Each number is 128 + 24 x the weight over its row's rms, rounded and kept within 0 to 255. Layers, rows and columns count from 0. The size above them is the row's rms in percent of the matrix's.

# layer 2 attention key, 128x160, rms 0.0665, rows 65-74, columns 0-159
size [107 105 114 110 117 114 103 115 114 115]
[[123 135 129 158 124 105 129 152 140 107 154 139 170 121 121 139 131 110 113 156  77 113 163 110 135 137 124 156  95 155  92  87 139  97 116 149 105 146 123 123 128 149 140  49 161 121 108 147 132 124  85 167 132 119 147 111 109 140 146 109 142 113 147 140 122 139 137 130  85 115 129 148 146  93  97 140 133 110 143 126 134 152 124 148 104 118 118 168 164 170 137 110 135 173 191  97 112 162 111 140 101 136  78 152  93  88 116 130 132 141 150 124 125 141  74 115 147 125  69 179 116 120 124 122 131 133 107 141 182 132 121 175 156 149 149 119 100 146 104 143 176 140 134 125 113  89 150 124 100 141 144 127 142 149 139 162 142 109 135 109]
 [160 117 134 133 166 132 126 122 118 129  91 145 130 162 136 102 109 159  80 140 136  90 119 135 138 152 165 153 122 135 153 120  92 135 155 122 109 135 152 139 114 124 135 106 138  98 117 131 124 121 109 150 115 137 122 102 106 142 107 189 117 149 123 106 146 113 163 144  94 191 132 134 162  97 153 103 134 149 106 105  82 125 110 141 145 168 135 146 172 124 140 151 135 137 109 140  97 152  77 101 123 128 165 129 137 134 124 130  92 136 112 110 128 180 121 143 124 127 120 119 116 124 202  87 145 137 137 169 112 147 153  94 115 141 114 144 126  93 133 184  80 122  82 142 122 164  90 120 113 101 127  69 134 128 148 109 118 171 112 103]
 [125 173 143 125 109 145 141 140 156 168 128  97 176 130 137 181 144 112 143 133 106 126 108  92 129  87 127 132 155 130 104 126 153 124 115 105 155 109 124 140 138 163 101 177 110 116 170 148 175 173 120 166 119 142 126 157  76 107 160 115 100 141 151 115 136 122 114 145 120 140 130 150 130 126 106 104 137 126 178 145 107 173 164 138 107  93 145 168 132 122 129  98 120 129 109 118  92 144 124 159 129 146 143 136 138 119 160 133 105 145 161 138  73 109 100 146  96 153 132 157  59 121 101 141 123 124 130  77 148  90 115 110  75  88 127 133 152 112 119 108 125 111  96 131 131 154 142 165 139 113 151 100 146 139 140 137 131 104 107  99]
 [135 144 115 134 128  89 102 165 158 158 155 111 111 132 109 132 142 102 114 105 178 163 115 137 156  99 114  92 142 128 116  67  76 143 100 121 123 161 158 133 104 113 158 127 124 153 108 173 112 124 139 124 108 142  99 132 107 179 180 105 144 147  99 118 118 125 164  93 170  93 105 139 140 176 127 141 118 127 160 113  52 135 107 137  98 112 110 121 128 144 111 128 119 118 133 103 119 131 169  86 110 119 123 135 147 115 134 135 135 138 170 132 144 140 135 132 109 131 125 119  87 113 129 124 136 105 125 139 157 106 143 170 148 147 117 154 142 106  98 129  87 128 113  98 142 134 134 137 125 100 138 168 138 161 186 200 127 119 120 125]
 [115 123 120 131 139 118 138 156 105 163 146  89  83 137 122 139  98 154 135  96 143 135 115  87 142 131 174 126 105 125 125 164 133 128 123 150 100 124 146 135 120 148 120 100 164 124  89 118 186 150 144 107 155 119 146 150  82 159 132 125 167  95 114 115 117 142 163 102 176 142 103 122 180 115 198 128 158 129 124 160 115 119 111 127 134 160 135 105 148  92  66 128 132 128 113  91 126 113 115 130 160 131 122 141  89 100  94 162 143 123  82 129 129 134 185 119 124 130 137 106 133 147 111 113 110  96 104  92 156 137 112 124 187 159 102 123 117 141 110 106  68 113  98 125 114 139 133 108 127  97 157 139 132 121 108 153 130 128 151 147]
 [125  90 138 124  79 164  89 105 123 117 155 137 130 153 107 107 140 150 157 102 109 122 141 156 107 168 135 107 128 155 169 156 102 111 128 140 155 160 120 170 158 149 155  91 118 167 119 143 129 138 146 127 100 138 102 152 119 110 117 126 148 112 121 122 146 170 142 101 101 156 142 154 138 121  94 118 103 103 143 104 120 142 110 125 129  66 129 116 108 144 138 105 156 115 176 151 107 112 106 145  96 158 113 124 129 125 146 108 136 154 129 141 146 100 110 155 124 181 156 118 154  92 133 178 103 187 151 139 101 122 105  90  98 128 125 101 114 130 149 135 126 123  95 110 136 135  89 177  65 129 102 179 105 138 114 168 127 116 129 124]
 [121  87 116 139 151 107 110 110 154 125  82 155 132 199 102 141 162 135 103 138 163 124  92 164 153 131  96 143 120 112 102 166  94 153 114  94 141 121 121 152 175 144 103 109 184 137 104 125 118 163  92 125 128 123 144 119 122 130 105 160 107 123 168 101 119 138 119 128 158 141 115 143 106 184 119 133 112 113 133 125 193 132 152 110 123 108 158 128  93 135 128 160 124 160  83 151 130 157 156 101  85 127 117  92 128  84 109 165 126 100 131 154 133 151 158  99 177 141 133 109 136 138 103 134 155 129 166 127 101 129 114 105 149 135 161 152 139 108 163 118 133 134 123  76 126 140  85 140 129 159 132 123 113 146 131 137 113 139 103 122]
 [124 139 129  89 128 128  86 122 112 117 115 135 143 133 108 154 153 137 132 109 102 124 115 159 151 143  84 136  99 122 138 113 159 140 136 153 141 119 161 126 151 124 121 130 126 119 143 131  99 114 156 114 142 114 125 104 152  84 106  93 143 139 103 129  95 138 114 175 120 126 158 109  90 137 126  66  73 100 149 111 110 137 111 112 117 140  68 164  99  96 125 196 125 126 107 124  93 123 131  79 127 118 184 130 116 117  84 115 146 128 127 112 112 141 169 166 146 129 163 144 131  83 104 147 125 122 167 112 161 111 109  99 148 120 167 145 111  98 134 158 157 149 156 143 154 150 119 156 105 105 138 158 123 134 163 140 183 167 148 140]
 [110 142 125 167 157  68 123 162 152 121 120 156 122  82 158 119 179  81 122 111 147 158 118 126 111 134  93 109 112 171 141 135 104 109 141  89 109 113 128  94 108 131 145 108 132 118 142 106 135  78 124 130 138 128 146 124 127 143  93 142 153 121 129 139 150 127 119 106  83 157 145 118 161 129  89 132 117 165 108 179 162 110  92 136 111 148 109 168 112 103 126 127 103 129 113 136 172 137 152  88 150 103 141 152 124 132 130  84 130 137 140 102 123 146 125 159  94 115 118  97 106 139 188 132 149 141 154 161  96 106 112 132 111 124 168 163 113 109 158 113 138 139 120 145 148 164 136 123 154 146 149  90 174 109  91 104 148 151 155  89]
 [130 136  99 152 132 126 127 155  76 153  78 109 150 131  94 157 103 139 108 160 127 160 104  69 119 116 140 120 198 159 141 125  86 108 118 141 160 134 138 110 111 136 139 126 158  71 148 105 173 117 151 123  95 118 167 141 125 141  87 116 100 132 170 154 136 106 115 110 129 162 113 122 151 121 131 170 135 136 132 120 131 104 128 137 113 135 136 151  72 153 150  98 128 123 134 138 171 131 139 167 125 129 105 113 116 146 133 129 172 126 138  74 140 140 146 102 138 103 138  93 116 105 180 116 140 171 103 150 165 130  88 107 103 132 130 127 151 128 108 142 146  83 116 122  94 100 140 137 160 154 169 104 128 113 126 165 144 129 130 132]]
# layer 2 attention query, 128x160, rms 0.07, rows 66-75, columns 0-159
size [ 97 112 113 116 114 105 120 114 113 112]
[[115 113 101 130 144  83 127 136 138 132 144 140  94 137 102 138 119 120 155 102 108 130 155 106 128 100 141 130 122 162 140 106 175 121 148 124 144  88 130 167 124 169 143 133 120 134 204 149 120 109 135 150 127 129 108  97 125 129 117 135 117 138 148 132  79 217 158 148 125  94 138 143 143 110 195 140  97 156 151 124 130 160 145 119 135 104 108 129 100 128 132 144 148 121 110 153 109 174 112 102 103 116 112 199 138 136 126 125 110 132 154 130 127 102 137 105 115  99 181 155 138  87 111 179 135 128 140 120 117 153 101 149 156  77  83 130 133 109  79 120 135 114 119  98 158 129 135 110 147 159 148 123 115 135 111 142 128 139 124 103]
 [114 108 163 155 125 116 129  95 123 129 135 127  99 139 135 161 151 112 118 149 169  67 121 129  70 139 133  86 105 101 118 117 134 151 160 187 146 119  86 128 124  95 151 134 153 149 111 125 123 124 151 154 159 127 101 177 146 148 109 155 148 105  86 107 150 150 118 171 111 172 159 140 131 136 140 143 123 140 113 107 112 118 116 108 119 155 152 143 143 174 112 140 130 130 157 126 103 133 153 123 134 132 153  91 135  92 113 111 136 164 152 127 135 131 126 100 112  65 126 138 142 178 140 118 118 136 115 121 143  72 107 123  75 129 148 141  50 124 126 145 107 126 107 122  96  91 138 131 134  66 128  95 132 118 121 122 134 137 144 149]
 [117 119 102 119 152 123 100 148 108  94 133 156  69 156 102 163 142  85 171 164 120 132 141 120 158 154 126 142 141 129 110 106  87 120 158 132 133 165  84 116 134 138 141 124 124 103 156  95 129 120 162 104 138 147  99 145 152  97 137 101 140 126 140 107 136 144 102 134 177 127  99 128 118 109 116 107 127 132 154 133 138 136 191 130  80 145 196  95 157 118  99 143 104 159 127 122 152 119 124 133 133 139 141 109 159 144 120  99 128 101 112 132 201  99  90  90 116 128 101 140  95 174 121 128 120 150 125 124 132 121 133 158 141 163  93 120 107 128 116 127 119 146 113 178  85 118 164 155 100 106 117 115  93  91 121 113 128 139 107 146]
 [166 110 160 125 130 126 112 147 143 125 143  95 124 162 130 129 116 103 135 116 150 127 122 141 173 147 108 119 147 109 106 124 120 145 103 100 114 140  99 182 149 126 177  93 158 111  93 146 103 128 169 141 115 166 130 130 142 102 122 106 134 159 144 137 145 140  95 139 113 109 161 119 140 142 134 113 104 159 123 141 148  88 135  90 115  85 124 181 148 134 111  95 133 131 129 129 103 152 129 113 123 142 114  95  93 143 108 190 134 167 119 122 150  83  73 107 130 126 114 161 127  96 141 157  83 166 152 147  83 123 109  80 169 123 143 157 105 126 127 144 153  87 147 139 135 113 160 140 140 141 173 127 120 160 133 155  97  76 143 105]
 [114 125 108 142 127  84 155 133  99 170 119 100 140  74 163 158 111 116 104 114 122 126 157 129 144 157 133 126 105 108 111 151 162 100 169 128 167 135 201 123  87 128 102 141 128 115 127 169 117 134 113 152 116 139 120 114 136 128 103 114 136 120 127 174 157 117 136 148  86 155  76 107 153 137 147 120 129 114 115 141  97  87 123 103 115 121 167 144 126 143 110  85 131 110 155 165 162  97 103 138 189 110  97 169 131  88 127  95 123 120 134 112 153 115 160 115 115 159  99  88  69 122 149  78 132 122 119 117  86 127 152 155 135  99 125 118 124 141 130  96 177 121 131 124 133 132 107 124 139 116 115 159 132 118 123 135 146 146 145 154]
 [106 130 164 115 180 103 100 133 128 142 159 163 162 103 165 125 149 124 118  98 126 169 128 130  91 173 134 163 104 109 120 156  89  95 126 106 115 117 131 104 115 136 135  94 143 146 111 140 112 117 114 133 145 106 130 118 154 117 104 148 135 170 142  57 113 129 135 107 127 111  99 120 117 175 149 122 104 124 162 104 131 111 150 138 145 112 147 135 114 130 125 161 127 100 161 105 125 119 136 143 195  89  99 148 153 105 150 145 162 125 162  78 126 114 111 116 147 117 145 165 170  92 106 130 108 118 134 129 174 137 104 170 113 101 114 124 149 164 112 105 165 128 120 109 147 108  88 114  60  95 155 139 111 125  96 144 118 132 115 130]
 [146 104 155 142 178 125 139 111 179 150 115 152 139 128 118 153 115 149 189 155 140 150 156 143 129 139 143 146  96 141 134 149 138 108 148 120 129 161 128 103 131 114 105  96 126 140 115 119 135 123 137 107 145 106 133 151  98 122 103 155 109 131 148  78 135  99 152  76 159  87 104 112 134 126 121 112  65 161 102 152 156 143 163  93 136 119 139 126 108 161 169 138 133 127 108 125 131 116 141 130 130 146 110 132 153 114 134 117 165 121 123 153  96 130 140 156 115 167 157  99 171 168 164 133 129 128 104  61 116 152 123  86 147 114 125  84 123 136  93 117 145 138 147  89 154 129 135  82  82 140 111  88 140 104  90 137 145  89 113 145]
 [143  76  98 113 131 123  91 138 125 146 126 143 151 134 130 102 151 163 118 121 133 132 110 133 149  62  99 142 132  93  96 131 154 159 142 157 128 133 133 125 133 115 120 173 142  99 103 137 106 154 114  89 134 125 106 100 119 100 119 150 143 120 163 134 163 169 145 105 126 114 142 160 162 117 123 148 138 150 150 120 117 138 127 179 112 128 106 133 167 153 141 104 112 103 104  70  87 134 130 134  85 115 104  95 136 112 163 114 123  85 147 126 145 146 128 104 194  96 156 131 111 146 130 161 154  93 136  89 138 126 135  94 107 125 100 115 175  79 123 173 103  84 112 114 161 123 119 119 132 144 111 120 113 133 135 141 112 134 124 191]
 [118 134 142 122 151 121 158 170  95 106 174 108 111 110 125 154 158 136 120 116 114  97 124 134  84  95 139 108 107  99  92  82 144 145  94 125 129 143 104 143 143 134 127 104  76 174 121 117 122 122 134 152 121 118 118 130 159 136 127 100 146 135 129  94 135 147 104 125 102 156 109 145 122  98 144 136 122 149 160  85 100 136 167 164 148 140 102 155 176 133 120 135 122 116 131 127 120 138 112 129  91 111 150 172 126 167 119 105  61 129 126  91 132 153 122 150 170 114  97 136 158 141 125 124 117  90 145 129 122 107  82 106 162 117 101 165  91 185 155 120 130 129 135 148 127 111 109  87 135 144 132 194 155 107 152 156 151  92 130 148]
 [ 96 159 143 172 127 148 176 142  93 132 123 101 106 108 171 128 135 117  91 107  84 140 121 130 117 129 125  74 115 154 116 126 117 102 137 116 137 105 130 121 114 112 161 123  98 106 139 121 120 125 134  84 109 113 115 111 151 168  83 110 103 135 169 127 142 154 186 100 165 117 154 103 134 110 142 172 130 100 116 157 136 123 127 115 140 124 104 138 146 148  86 142 181 151 156  72 120 137 151 146 158 123 156 154 126 133 130 112 140 141 126 129 127 153  97 160 156 128 114 149 111 135 121 140 170 160  79 157 152 152 157  86 128 145 153 137 100 139 114 119  58 121 106 157  90 138 139 110 137 119 142  68 139 135 140 139 148 139 131 101]]